{
  "num_hidden_layers": 14,
  "hidden_size": 192,
  "num_attention_heads": 2,
  "num_key_value_heads": 1,
  "head_dim": 96,
  "intermediate_size": 512,
  "vocab_size": 1024,
  "hidden_act": "swiglu",
  "norm": "rmsnorm",
  "norm_place": "pre",
  "norm_eps": 1e-05,
  "positions": "rope",
  "rope_theta": 10000.0,
  "rope_fraction": 1.0,
  "qk_norm": true,
  "attn_scale": 0.102,
  "bias": "none",
  "tie_word_embeddings": false,
  "parallel_block": false,
  "init": "normal",
  "init_std_qkv": 0.0198,
  "init_std_o": 0.0,
  "init_std_up": 0.0198,
  "init_std_down": 0.0,
  "optimizer": "adam_variant",
  "learning_rate": 0.00162,
  "beta1": 0.9,
  "beta2": 0.99,
  "weight_decay": 0.038,
  "lr_head": 0.00566,
  "warmup_steps": 225,
  "schedule": "cos",
  "final_lr_fraction": 0.03,
  "batch_tokens": 16384,
  "max_seq_len": 1024,
  "doc_mask": false,
  "train_tokens": 238900000,
  "max_steps": 14582,
  "dataset": "wikipedia_en"
}
Each number is 128 + 24 x the weight over its row's rms, rounded and kept within 0 to 255. Layers, rows and columns count from 0. The size above them is the row's rms in percent of the matrix's.

# layer 7 MLP up, 512x192, rms 0.0968, rows 86-152, columns 128-159
size [106  98  99  98  99  92  97 100 106 106 101 100 101 102 103 114  98 101 105  97 111  98  91  97  98 103 103 105  99  99  97 101 100  98  98  94 105  90  95 101  90 101 102 104  94 106  99  97  96  91  92  99 101  99 102  99  98 105 106 104 102  92  99  99 101  99 102]
[[ 88 128 113 111 112 130 186 108  92 165 124  94 135 108 109 119 140 132 114 138 124 138  95 156 141 131 115 153 105 145 140  53]
 [124 126 101 123 175 134 159 148 132 114 121 146 102 148 116 145 127 102 152 115 104 106 127  99  93  88 186 124 139  71 154 132]
 [174 133 152 114  87 127 143 119 192 124 142 130 170 134  93 187 142 171 145 142  85 120 180 133 135  64 133 166 153 131 157 129]
 [133 165 131 129 137  94 101  87 104 103 124 114 154 129  99 133 106 141 141 135 123 139 121 169 124 148 154 120  97 111 114  77]
 [114 154 116  95 163 137 168 128 116 131 117 148 129 133 143 128  92 123 146 129 119 107  80 151 146 130 108 118 107 135 108 123]
 [118 104 143 134 161 100 136 151 102 128  65 144 103 120 141 120 153 150 130 150 114  99 120 119 110 118 134 115  77 148 165  68]
 [155 109 153 129 168 133 130 172 152 150 160  88 149 123 135 112 128  80  99 100 152 111 100 151 105 149 118 134 119  73  91  92]
 [106 110 102  95 170 123 143 118 179 134 142 140 134 158 120 148 134 136  86 104 138  92 151 108 127 109 112 115 163 114 151 137]
 [157 153 158  79 102 165 139 113 134  91 174 110 107 100 158 151 129 118 114 128 160 125 139 125 132 129 146 102  87 113 123 124]
 [138 114 137 116 129 114 106 120 140 104 138 137 121 146  99 153 147 109 120 112 141 139 120 114 149 128 124 128 157 143 146 136]
 [151 146 124 131 113 121 172 127 145 137 154 135 147 149 132 125 131 129 126 135 168 138  99 131 176 121 138 114 114 119 134 164]
 [148  98 161 138 122 140 181 111 140 158 126 115 118 137 115 165 123  98 154 135 145 135 155  94 135 170 142 141 134 150  87 158]
 [146 121 117 112 126 139 120 153 100 165 161 165 138 114 100 117 152  86 115  99 111 140 124  98 106 153 137 116 126 110 110 107]
 [117  74 116 141 160  88  97 109 140 112 158 153 138 128 113 116 149 108  87 113 142 166 140 131 170 138 162 145 159 158 116 130]
 [ 93 104 151 171 126 136 137  87 115 178 100 114 137 159 133 106 148 107 145 120 136 128 111  75 125 158 120 133 179 141 121 146]
 [135 153 115 115 102 130 121 129 137  98 165 110 130 162 123 139 103 102 152 124 132 108 114 146  78 132 101 114 131 128 142 133]
 [144 142 149 144 174  96 152 101 112 105 105 124 118 131 129 125 145 106 132 157 147 124 121  91 113 138  83 124 117 142 166  49]
 [148 157 174 117 127 106 109 136 121  95 111 127 122  95 141 133  83 155 130 157 130 131 132 158 147 159  99 150  81 156 135 155]
 [138 171 148 142 128 197 176 148 134 151 131 155 144 147 143 129  88  95 141 117 142 126 164  96 129 150  97 150 123 124 143 105]
 [163 113 165 130 120 127  89 138 137 130  90  81 138 141 128 124 100 112 136 106  97 109 152 167 112 133 112 113 137 136 121 143]
 [159 107 137 123 144  92  76 120 130 101 152 132 132 112 118 124 118 105 103 183 134 146 105 152  86 156 154 135 145 111 138 124]
 [138  86 114 157 140  99 115 135 140 131 128 158 116 104 107  85  76 117 123 146 143 132 113 121 125 141 107 137 119 116 167 136]
 [134 163 136  90 110 150 122 164  99 120 100 132 152 142 167 114 165 125 160 165 136 130 114 159 175 130 148 104 102 110 154 113]
 [166 157 132 127 127 100 133 129 114  87 155 129 137 106  98 133 154 151  94 144 156 139 145  95 188 139 167 152 120 154 174 141]
 [110 112 123 148 129 160 153 122 131 119 110 112 110 122 149 145 105 126 134 138 151 103 129 100 113  81 140 127 112 156 133 138]
 [128 152 141 131 145 131 123 106 108 160 129 138 170 135 104 126 126 110 121 132  75  98 158 113 134 165 141 150 121 143 102 141]
 [126 136 119 115 132 119 134 140 130 129 113 111 138 124 151 131 140 133  97 130 125 150 160 107 131 139  88 121 143 151 111 132]
 [115 115 107 107 120 101  96 115 155 134  88  97  95 146 117 167 115  82 144 171 126 186 130  92 155 122 125 142 150  97 101 153]
 [ 89 113 169 120 146  85 109 133 157 100 169  72 112 116 117 113 154 114 104 127 120 118 144  89 141 157 128 103 160 112  86 126]
 [145 120 154 112 131  92 135 122 129 144 109 165 127  91 140 126  72  96 137 123 138 165 146 161 113 146 131 141 155 139 132 113]
 [132 144 109 104 135 115 124  85 110 130 108 113 103 106 123 129 143 164 108  98 129 102 139 148 113  92 108 139 106 124 120 140]
 [123  97 162 114 129  93 117 107 118 124 158 137 149 119 122 150 101 137  73 125 101 137 124  84 152 122 117 189 130 157 100 127]
 [ 93  91 128 113 123  71  79  85 136 127 155 121 128 133 167  92 129 102 134 123 138 179 108 114  98  84 140 135 121 120 157  92]
 [107 141 131 167 135 140 203  96 118 163 132 119 139 129 102 113 102 117 140  88  89 149 129 112 121 170 130  98 131 122 158 131]
 [121 152 133 119  93  74 161 112 113 118 130 132 172 139 131 108  95 126 125 155 109 184 143 153 127 137 176 104 126 116  84 136]
 [134 139 146 167 140 121 135  99 130 155 115 145 154 151 114 143 108 112  94 131 137 165 136 155 122 124 134 122 122  74 128 138]
 [139 155 114  92 131  97 126 102  97 129 146 153 147 142 123 111 135 153 153  99 144 134 130 175 124 122 160 116 133 114 175 104]
 [140  83 141 138 101  99 160 157 124 136 112 120 129 161  97 124  75  92  64 130 156  45 107 110 155 149 161 126 162 102 138 157]
 [123 175 112 153 137  82 118 148 141 102  80 111 146 109 104 112 112 144 102 123 145 112 107 116  86 145 157 162 112 125 107 117]
 [114  81  93 149  97 132 134 134 145 169 108 126 116  99 126  98 134 166  82 130 135 125 137  81  99 180 134 118 104 124  84 106]
 [115 155 136 120  92 132 103 139 102 145  86 124 131 144 132 152  93 160 148 145  42  99  88 120 141 101 152 111 139 129 171 139]
 [166 133 117 120 173 105 143 144 114 128 127 158 109 124 103 141 135 170 120 129 167 137 121 128 118 126  99 114 127 131 158 164]
 [ 89 106  88 167 124 116  88 126 147 123 135 106 178 116 141  99 168 103 110 128 129  99 139 102 119 101 176 142 101 166 102 101]
 [134 121 133 131 134 114  81  88 155  89 125 114 169 139 140 160 153 128 108 150 106 118 115 124 211 103  82 130 165 142 136 101]
 [138  95 150 157 116 129 120 127 107 157 102  79 138 100 161 121 103 109 107  97 173 137  97 161 130 163 113 116  85 143 102 101]
 [120 109 167 131 107 103 148 139 137  93 149 160 128 117 108  84 129 120 123 131 133 143 124 139 188 145 145 132 117 125 118 143]
 [105 130 117 148 113 154 121 101 145 117 112 150 183 151 125 161 172 159 118 144 120 117 164 110 152 118 123 154 106 151 107 161]
 [149 165 126 130 165  86 133 135 141 151 153 146  96 144 144 115 140 112 118 115  89 101 148 105 133 148 130 122 146 149 101 131]
 [148 122 150 130 127 140 103 153 120 150 156 120 114 147 138 131 157 115 133 101 101 151 106  90 149 104 105 124 154 131 126 109]
 [143 104 126 145 134 132  93 112 115 158 141 149  86 125 106 136 146 129 141 123 106 150 128 124 138 142 115 124 133 190 100 124]
 [144 124  86 159 131  78 121 130  86 121 122  98 121 144 147 163 102 109 138  93 127 170 173  96 127 148 128  97 124 129 114 170]
 [119 157 131 109 146 151 116 124 130  99 128 160 154 148 108 157 131 112 191 130 127 123 121 144 129 140 125 138 156 188 127 149]
 [113 138 152 127 145 132 148 128 104  69  84 143 121 139 145  96  97 173 120 136 112 138 120 144 170 135 116 125 130 135 133 106]
 [131 112 141 154 148 151 116 164 132 177 123 155 149 110 123 124  97  91 121 107 134 156 101 149 150 176 116 149 129 161  84 128]
 [126  99  94 147 138 197 147 181 137  86 131 115 128 135 148 154 130 118 136 137 114 131 114 108 132 153 100  61 104 138 102 104]
 [117  96 110 129 158 132 129 107 132 119  85 161 146 152 154 114  99 105 104 102 138 117 143 132 125 143 142 118 138 143 155 121]
 [134 114 144 132 118  78 175 154 109 124 145 181 159 124 136 122 107 147 125  93 106 105 133 150 162 145 113 103 145 154  98 133]
 [120 114  97 119 100 148  92 139 129 148 120 181 112 145  90  81 127 101 105 136 116 150 124  89 140 106 120 126 149 120 112  87]
 [158 146 142  88 109 166 142 162 101 113 147 111 105  96 170 155 149 143 154 129 106 158 143 167  97 141 137 132 125 106 124 115]
 [107 102 118 145  92 101 101  81 131 120 124 113 120 111 114 136 118 144 126 122 150 105 155  86 159 131 126 122 102 108 151 138]
 [141 137 114 128 122 145 131 129 109 113 113 122 146 110 120 151 144 122  86 134 119 113 130  98  93 141 112 158 120 127 124 149]
 [132 189 125 127 154 114 133 126 135 130  88 143 165 115 110  93 149 172 119 119 122  76 114 141 118 152 121 101 137 129 148 151]
 [ 69 100 113 106 131 102 192  73 155 111 133  97 105 132 114 104 106 147 120 119 154 118 124 103 176 145 146 166 158 107 148 137]
 [105 149 111 153 127 138 104 119 122 166 136 138 166 137 130  68 140 176 136 119 112  98 124 122  94  98 140 145 120  99 141 183]
 [171 132  98 138 147 162 117 102 135 130 123 142 110 110 132 112 168 140 155 168 152 152  92 121 133 163  92 107 142  74 119  99]
 [126 152 101 166 153 172 151 113 148 118 124 158 162 125  97 116 124  99 125  77 132 133 147 137 133 134 114 133 131 177 143 106]
 [130 125 124 116  95 114 133 122 139  91 131 111 145 124 106  89 136 115 116 148 145 172 103 153 177 118 126 192 158  92 125 112]]
# layer 7 MLP down (transposed), 512x192, rms 0.096, rows 86-152, columns 128-159
size [103  97 102  98 103  90  97  99 107 105  99 101 102  99 103 107 101  98 107  95 109  99  93  99  91 105 104 103  96  96  95 103  98 101 102  94 103  92  95 102  93 101 103 102  96 104  97  97  97  90  93  99 100 102  98  99  97 105 103 104  96  94  96 100  99  99 104]
[[156 104 126  57 105 140 181 108 175 113  97 115 125 156 144 154 100 126 130  88 133 131 106 123 152 117 175 126 145 121 152 119]
 [151 102  93  70 173 129 107 142 116 111 128 112 115 142 153 125 101 139 157 142 114 142 159 118 102 127 121 147 142 121 123 155]
 [ 79 109 128 142  94 102 139 156 112 107 120 125 112 116 129 162 152 144 139 135 127 130 108  94 115 101 126 149  93 167 151  96]
 [157 121 144 151 122 146 119 123  96 136  93 118  73 140 132 139 188 137 120 129 119 107 112 137 165 105 126 146 145 150 168 117]
 [150 129 125 119 160  57 131 155 145 128 124 119 164 162 119 119 110 109 127 160 145 156 154  81 107  89 162 100 150  92 138 157]
 [172 166 156 118 117 107 150 111 157 124 121 123 143 154 157 116 126  66 111 138 110 158 101 116  92 143  94 121 164 134 105 117]
 [ 93  89 144 119 123 119 127 160 137 126 121 146 170 120 155 124  76 135 123 146  77 119 104 123 153 148 127 113 114 115 129 148]
 [126  92 122 108 145  96  85 113 136 110 111 151 177 130 125 165 156 157  98 124 113 104 134 100 129 126 125 187 185 127 132 166]
 [123 133 127 122 158 124 142 147 164 124 136 127 121 156 138 171 129 117 107 144 128 138 115 102 101  91 150 159 141 165 114 135]
 [120 170 147  99 141 102 116  91 103 138 149 152 100 143 127 152 105 130  73 141 153 101  80 146 124 139 111 132 124 171 119 126]
 [131 192  88 133 172  92 123 119 100 145 165 127 113 136 129 142 130 133 157  94 135  86 144 125 141 169  61 110  96 139 142 164]
 [101 147 129 110 137 166 134 110 113 137 137  96 123  96 109 133 130 124 126 144 148  72 121 119  88 114 172 153 145 164 131 118]
 [120 112 145 115 147 108 114 124 100  94 112 145 144 175 181 147 133 113 132 118 130 150 153 106 134 140 121 158 119 134 150  98]
 [150 155 132 154 140 106 182 192 124 121  91 145 153 132 123 165 137  95 145 181 125 136 160 112 131 121  98 133 143 158 114 164]
 [113 126 118  79  87 134  96 104 142 151 117 134  92 115 155  98 121 141 121 122 141  97 104 156 107 151 129 154 130 115 131 111]
 [122  91 121 157 132  87 130 139 118 136 150 133 127 105  92 158  78  94 138 129 152 149 118 120 111  92  99 110 122 151 140 117]
 [193 121 120 112 132 136 136 138  81 176 104 149 131 145  56 104 159 152 115 148 140 114 111 140 104 133  84 103 138 102 102 165]
 [140 149 123 130 151  95 134 144 107  79 112 100 113 133  95 113 127 116 165 125 187 117 126 106 140 148 137 140 114 135  99 121]
 [132 138 156 157 107 153 132 120 159 120 128 166 100 108 155 158 167 126 167 131 127 127 119 163 101 163  92 156 129 126 153 150]
 [141 123 108 146 132 119 153  87 127 139 108 158  79 145 118 152 133  97 123 134 128 109 135 129  85 171 151  86 118  80 110 150]
 [112 126 135 101 150 106 138 127 117 128 185  76 156 161 140 131 113 112 120 106 156 157 130 105 154 145  89 111 143 136 192 174]
 [112 113 129 158 152 170 147 162 124 140 129  93 148 132 190 117 106  87 153 129 174 114 172 141 146 133 107 117 121 136  92  84]
 [120 173 140 135 151  90 160 158  99 134 127 121 131 116  87  99 130 145 192 140 123 138  96 116  83  88 131 116 105 131 133 139]
 [162 148 161 150 142 136 161 124 166 145 135 166 142 116 101 164 161 103  82 135  96 135 110 181 115 158 136 122  83 178 116 137]
 [119 125 101 110 136 126 129 148 155 104 147  74 106  91 141 149 188 134 117 115 149 146 141 153 118 122 132 164  75 136 142 150]
 [104 123  89 110 138 119  83  94 139 156 137 131 157 159 122 124 142 165 119 137  98 108 144 158 115  87 125 148 177 128 115 151]
 [142 129  75 134 150 127 140 106 107 113 106  71 160 145 131 105 135 148 150 154 142 121 166 132 106 107 140 132 127 133 106 122]
 [ 85 178 152 112 112 140 112 138  98 151 135 133  87 104 121 139 100 156 129  98 140 120 105 106 109 125 132 137  90 168 173  98]
 [158 137 137 101 184 133 128 102 122 140 114 139 136 139 136 103 107  97 127 102 146 104 130 110 121 114 124 142 109 159 134 130]
 [115 150 136 129 126 159 148 133 122 129 127 189 123 138 185 145 194 139 118 128 112 169 164 178 114 144 143 122 155 124 121  83]
 [105 149 125 150 129 134 149 152 127 101 138 144 114 154 111 134  74 113 155 154 122 148 105 122 123 162 125 112 168 139 116 119]
 [109 167  57 136 139 141  79 164 161 136  94 134  79 138 113 135 116 131 129 103  95 114 149 123 140 155 100 131 144 108 120 156]
 [141  88 131 128 144 109 139  99 132 147 154 117 145  77 151 118 177 146 117 146 118 149  93 175 155 107 114 123 128 115 138  77]
 [139  93 129 100 144 154 151  83 124 125 105 152 154 124 101 167 153 128 158 103 123 127  93 152 115 108  77 163 116 147 146 133]
 [147 113 139 112 115 150 139 166 130 118 104 129 131 144 107 171 150 135 117  73 120 153 151 128 174  96  99 158 119 132 172 102]
 [111 108 137 154  95 103 137 120 122  86  98  92  75  66  77 104 129 101 135  65 146 158  76 155 119 116 124 151 105 140 115  98]
 [127 129 130  91 124 145 169 170 113 132 139  86 123  92 108 129 109 119 149 115 162 129  99 120 133 129 113 142 159 162 121 130]
 [137 158 133 122 168 186 104 144 147 148 124  89 156 153  81 134 140  81 155 155  88 105 122 138 120 120 121 166 108 157 139 116]
 [122 127 117 179  91 125 155 126  97 157 112 150 108 167 158 119 102 145 166 132 131 140 135 131 150 145  99  92 157 103 137 168]
 [107  97 139  95 149 133 113 102  96 124 137 123 106 110 117 119 135 141 107 121 134 117 168 137 121 155  93 119  71  93 138 159]
 [118 100 103 120 148 100 142 135 149 142 134 157 146 120 126  82 121 154 146 119  88 109 151 127 136 136 118 119 136 133 147 144]
 [137 100 128 172 124 175 120 119 153  90 116 158  73 136 139 131 153 116 155 109  88 138 108 135 128 103 116 119 124  89 138 134]
 [127 143 133 152  90 131 146 108 157 160 110 134  95 112  79 119 113 136  83 174 138 141 113 131 119  99 123 116 165 135 110 147]
 [139 132 111 151 118  88 144  80 112 124 157 141 169 128 151 120 111 167 135 174 135  87  98 116 161 126 123 154 138 117 146 101]
 [107 166 141 124 127 134 143 135 138 128 157 149  93  99 131 154 129 148 163 107 130  96 129 109 164 127 154 123  90 117 142 104]
 [158 116 147 187 120 120 137 111 120 108 110 126 153 141  92 162  66 135 100 122 127 147 174  97 149 122 128 134 118 112 102 153]
 [138 124 151 128 171 134 141 122 125 129 114 112  87 158 121  78 185 103 145  96 163 144 143 158  84 115 138 118 151 152 114 131]
 [101 109 124 142  98 134  74  94 137 115 112 144 127 156 143 118  82 124 140 136 117  97 144 128 145 138 119 182 127 114  95 108]
 [116 142 136 124 136  96 144 187 133 123 115 126 108 130 117 138 139 143 127 124 120 173 113 124 127 115 133 109 130  88 138 156]
 [ 76 158 103 117 141 140  97 152 195 113 144 133 157 124 144 134 149 120 152 163 116 108  93 145 130 108 131 161  82 115 132 166]
 [ 93 134 106 132 170  99  98 132  93 120 109 112 108 164 168 152 114 165 112 135 108 132 124 121 119 169  84 124 148 100 117 145]
 [163 104 136 103 120  84 107 157 141 116 136 101 128 136 116 123 111 113 150 189 116 111 127 110 130 115 120 149  92 132 110 138]
 [131 125 144 138  97 156 108 138 157 151  45 147 122 112 155 183  97 122 102 133 101 157 123 146 144 115 116 120 144 139 100 151]
 [ 91 128 168 109 129 183 126 160 147 144 132 126 113 107 149 102 164 159 159  81 133 123 152 106 105 147 112 152 155 117 115 131]
 [143 123 132  97 126 132 110 111 119 137 159 155 141 137 107 145 147 112 133 130 123  79  93 130 181 125 145  83 141 113 115 170]
 [132 122 152 135 134 129 162 121 118 151 111  94 130 161 162 136 168 109 113 168 161 161 131 109 122 150 149 112 158 144 118 137]
 [138 133 127 142 141 173  92 117 104 102 126 122 101 135 177 120 123 144 145 125 109  90 118 115 124 115 166  99 161 152 136 109]
 [141  85 115  83 161 151  50 134 156 163 150 124 148 135 155 143 138 127 141 120 152 143 108  77 133  99 111 113 118 129 108 155]
 [101 140 123 141 119 124 131 100 103 155 125  85 127 129  92  81 150 150 103 129 136 142  90  67 100 100 125 153  90 119 114  95]
 [121 168 149  73 169 113 130  88 127 165  92 145 148 179 105 106 101 123 135  76 131 105 123 129 151 114 138 117  92 127 167 146]
 [135 109 146  88 118 140 128 112 115  81 121 144 116 122 131 131 123 150 145 159 153 132 106 146 159 148 145  89 145 131 155 118]
 [102  99 139 107 166 135 109 152 159 126 150 133 159 129 139 113 147 140 170  95 168  74 111 139 103 125 123 132 122 103 138 101]
 [162 119  96 172 144 147 106 136 188 176 155 132 166 174 135 129  97 144 182 146 172 111 102 144 139 134  94 135 148 138 150 101]
 [170 141 148 139 129 100 138 143 144 112 127  99 129 176 134 141 127 148 108 137 101 151 150 126 162 165 144 108  84 120 117 134]
 [119  97 111 106 138 121 139 127 154  98 168  96 150 114 153 169 138 133 135  79 114 140 146 128 106  98 115 129 130 113 142 113]
 [156 136 131 120 121  94 123 163 151 125 105 119 105 174 113 142 171 148  99 183 117 156 169 126 136 119 146 131  95 139 125 123]
 [142  83 130 140 137 156 110 130  97 134  73 159 115 125 119 129 101 106 132 127  91 129 145 149 119  85 117 161 143 120 157 113]]
# layer 7 MLP gate, 512x192, rms 0.101, rows 87-152, columns 128-159
size [ 99  97  99  95  93 102 103 101 103 100  98 104  98  98 105 100  95 109  97 111  94  93  95  98 104 106  97 102  95  96 108  95  98 101  91 104  87 101 101  91 101 100 106  89 108  96 101 101  84  90  94 105 100  98  93 100  99 102  97  99  95  92  99 101 100 101]
[[107 123 129 112 139  78 115 169 111  90 149 130 141 121 133 159 129 115 159 124 175 134 107 133 123  76 131 120 103 174 161 124]
 [128 116 159 143 197  86 106 146 163 141 149 134 124  96 121 160 134 143 152 108 122 155 148 120 150  98 132 170 150 154 148 146]
 [135 147 166 119 145 120 145 120 158 159 177  94 131 135 136 162 124 154 155 114 107 121 134 128 118 136 112 137 125 138  82 130]
 [155 141 126 143 115 201 137 120 119 167 140 153 164 113 140 124 116 143 115  76 114 120 189 145 100 108 127 121 107  69 140 149]
 [140 100 116 124 167  74 115 137 101 132 103 114 142 167 127 119 111 142 132 134 136 139 127 143 148 122 141 133  75 137 149 109]
 [121 104 134 125 120 104 106 134 112 125 147 213 164  95 141 117 144  99 145 158 113 136 167 159 132 119 127 103  85 145 121 133]
 [110 139 135 122 139 121 114 160 130 103 139 154 102 168 148 101 125  83 146 135 105 123 134 165 155  98 144 136 129 120 121  78]
 [159 123 132  88 129 169 129  93 111 108  91 116 131 113 111 139 148 158 118 138  91 117 140 134 121 127  89 128  96 149 133 123]
 [111 160 140 158 144 129 113  93 120 153 161 145 144 126 159 171 119 117 127 109 151 112 123  99 127 125  66 123 132 133 151 149]
 [132 125 117 108 112 130 132 134 127 111 123 154 129 166 217 122 130 118 184 123 143 167 104 151 143 100 145 110 133 152 131 146]
 [ 89 182 136 145 104 109 137 129 150 139  92 111 105 117 135 115 148 126 120 119 105 128 109 134 139 128 115 107 148 149 133 107]
 [104 136 110 125 105  76 155 118 112 142 165 138 156 142 148  99  92 122 137 100 151 158  87 161 144 119 168 162 113 110 110 153]
 [173 144 106 174  92 148 134 121 124 118 147  99 131 140 136 154 161  83 152 127  96 168 135  93 120  90 148 132 130  78 121 154]
 [122 118 193 145 138 157 161  93 120 121  79 160 131 124 133 101 160 121 108 130 138 138 147 105 153 113 139 131 105 112 123 133]
 [111 122 144 151 135 170 176 141 137 145  88 156 107  86 117 136 120 150 134 161 136 174 133 150 130 116 121 129  93 168 146 106]
 [134 122 122 138 115 152 153 165 166  79 144 139 125 159 153 108 139 102 140 136 143 108 130 134 102 106 142 120 123 162 131 126]
 [ 89 140  76 107 124 151 121  96 155 101 124 129 152 135 147 161 170 177 149 136 122 127  78 137 143 138 137 158 130 104 129 170]
 [143 129  92 131 119 105 148 136 120 109 133 135 175 109 163 104  87  98 171 115  90 161 143 127 102 115 136  71  82 123 108 146]
 [135  73 162 114  90 151  90  97 118  92 159 118 159 146 160 157 159 160 108 143 114 118 131 146 109 163 138 128 131 133 107 172]
 [ 94 164 172 154 131 153 116  49 144 158 130 135 112 157 144  82 173 176 155 160  98 146 130 119 156 143 148 129 126 125 133 137]
 [148 159 180  90  99 105 115 148 143 107  98  98 133 132 159 112 105 137 121 127 116 113 160 105 137 143 150 140 121 128 118 145]
 [121 146 121 162 168 143 135 130 155 136 121 129 127 126 129  86 160 175 160 102 158  95 118 140  98 104 100 156  96 108 149 130]
 [134 165 119 137 105 110 143 127 137 119 120 127 125 125 140 134 163 158 131 141 183  85 122 124 174 148 104 108 116 137 129 154]
 [108 141 121 113 136 112  96 113 126 135 159 125 146 141 140 129 146 111 134 142  80 130 166 106 146 131 148 120 116 118 133 108]
 [155 111 160 108 155 135 153 120 133 144 150 128 143 138 166 133 117 120 132 108 109 120 135 150 146 114 135 143 103 133 140 137]
 [141 120 174 105 138 140  97 133  99  93 137 112 162 141 162 123 144 172 128 108 146 103 122 136 100 123 124 142  99 119 116 178]
 [106 180 110 126 108 119 136 139 142 164 160 124 151 167 168 118 133 143 130 106  97 133 164 112 152 110 114  84 114 104 133 138]
 [158 113 131 120 101 119 157 156 122 100  83 149 123 130 156 126 127 122 162 111 168 100  99 114  97 103 153 148 144 175 162  98]
 [139 117 116 107 152  96 137  90 111  90 110 164 115 135 120  70 140 123 110 149 128 157 104 166 128 129 143 146 117 126 135 102]
 [123 129  87 117 132 123 116 143 126 101 165 150  96 133 130 102  95  91 166 169 146 127 105  89 107 152 151 112 104 136 121 122]
 [124 165 126 130 119 109 110 104 117 127 130 130 141 149 143 128 128 116 105 121 106 106  81 133 194  93 180  98  82 137 143 116]
 [152 131 132 131 137 146 142 155 123 140 144  83 140 136 126 142 150 130 173 172 155 125 107 110 151 131 130 163 162 111 156 128]
 [114 146 105 104 146 127 148 102 137 152 144 195 132 125 140 120 144 137 142 138 101 112 132 132 159 118 154  99  99 130 131 117]
 [120 136 103 133 120 122 158  97  99  77 123 118 145 133 168 125 110 127 142 123 137 126 128 109 122 125 137 127 109  87 147 160]
 [177 124 111 118 167 131 120 188 170 127 142 145 133 147 148 159 131 116 101 134 160 157 138 137 146 157 128  81 154 121 155 115]
 [157 139 121 144 108 153 152  90 131 152 107 126 116 109 129 159 135 146 134 116 152 136  74 134  72 113 139 108 100 124 125 151]
 [107 166 150 172 123 116 141 108 134  79 120 136  93  72 151 106 139 134 139 130 127 163 159 109 145 131 134 136 130 116 113 142]
 [120 135 138  96 130 142 165 140 166 151 120 151  64  94 124  98  98 155 123 117 148 103 107 174 107 112 136 116 120  86  70 114]
 [157 137 107 125 100 112 106 125  93 114 140 133 138 111 143 113  89 132 142  90 130 133 107 137 124 163 144 157 127  97 111 154]
 [128 113 130 120 134 105 111 124 121  86 128 122 128 127 140 111 141 111 106 102 156 134 133 144 128 138 140  83  91 146 146  92]
 [120 142 119 152 143 146 117 149 162  96 124 141 124 129 168  62 125 134 146 130 167 133  86 154 144  79 159 117 123  86 131 103]
 [109  97 147 139 165 120 137 102 144 116  90 130 100 146 137 121 143 121 168 155 149 134 145 119 116 102 159 115 129 148 149 149]
 [110 111 150 122 131 121 130 114  61 119 122 189 100 121 146 125 114 110 145  79 131 156 133 118 125 129 118 152 110 131 163 145]
 [137 175 162 105 154 114 125 171 102 150 108 150 130 116  96 133 134 174  89 136 113 150 137 113 139  97 125 118 117 104  84 138]
 [114 132 123 118 148 132 110 124 139 151 130 132 149 142 133  88 137 139 101  74 143 139  65 180 184 103 131 138 137 115 165 100]
 [146 173 150 161 136 138 107 135 128 135 146 129 122 123 131 154 147 129 155  72 128 105 148 153 149 103 117 109  99 150 156 146]
 [124 171 100 119 102 103 108 125 116  90  84 111 183 109 139 134 116 147 133 135 146 143  78 162 153 141 153 103  97 126 131  88]
 [134 139 174 149 151 116 123 105 117 105 154 135 138 113 116 121 161 119  89 133 128  85 130 165 132 120 156 154 161 170 185 102]
 [116 116 136 154 149 122  98 142 141 105 131 104 124 122 158 114 114 128  79 164 118 157 168 108 146 127 146 115  94 139 105 122]
 [116 102 161 158 162 113  89 118 107  75  89 125 133 109 136 102 174  87 140 120 124 136 123 142 188 178 119 124  95 136 129 138]
 [125 134 115 140 152 147  92 129 107 151 159 103  97 123 133  93 103  69 179  76 116 119 112 149 121 110 146 144  88 145  98 137]
 [175 138 128 128 150 161 137 100 110 101 110 131 126 125 143 140 118 135 165 117 124 120  98 189 114 103 103 116 102 113 155 158]
 [125 140 145 148 100 157 118 140 130  98 114 108 144 100 113 149 146 117 181 157 133 118 123 141 157 122 165 145 124 141 147 150]
 [127  94 132 108 168 124  74  72 151 125 158 102 129 153 131 128 109 127 153 120  84  79 137 133 178 158 110 118 134 137 133 128]
 [127 122 158 108 121 131 126 126 136 126  96  80 114 149 131 121 150 134 137 111 166 148 170 117 141 137 130  88 130 128  53 124]
 [124 153 128 143 137 168 114 136 167 151  81 126 162 168 159 121 137 130 142 152 129 122 112  93 143 158 131 128 133 117 158 160]
 [ 97 111 130 107 158 139 105 147 144 111 101 114 123 101 148 121 184 119 162 178 149 166 148 134 157 144 107 150 111 128 117 122]
 [ 91 120 116 122 111 148 149 121  79 133 128 173 115 120 148 122 139 153 150 135 151 139 123 119 143 121 106 128 107 113 144 162]
 [111 110 119 129 165 161 131 139 129  92 132 159 135 125 143 115 123 124 145 109 155 132 139 135 118 177 107 126 106 172 127  97]
 [105 117 135 159 156 126 136  56 119 153 132  88 111 129 151 141 112 136 126 109 129 124 115  77 110 121 123 110  85 117 130 144]
 [113 123 128 114 100 137 204 147 114 123 115 151  94 173 121 106 168 112 114 128 164 150 125 127 158 125 126 149 123 141 106 190]
 [107  97 121 107 149 144 149 105 133  65 148 121 106  94 128 106 158 111 123 187 128 136  87 124 134 138 162 152 134  90 178 114]
 [114 124 120  89 119  98 111  86 130  91  86 138 112 114 128 130 160  86 108 106  82  75 165 158 146  91 108 144 134 176 141 139]
 [158 134 148 168  76 122 133 138 128  96 120 124 141 159 134 117 119 157 137 124 116 119 133 109 138  86 141 114 145 145 159 155]
 [123 108  97 149 105 155 146 118 147 167 145  79 119 142 156 121 105 112 156 160 130 146 159 165 117 121 152 144 148 130 123 135]
 [145 120 136 119 170 112 133 136 121 156 116 169 154  74 126 140  94 120 134 111 142 112 156 116 136 140 122 112 145 134 105 130]]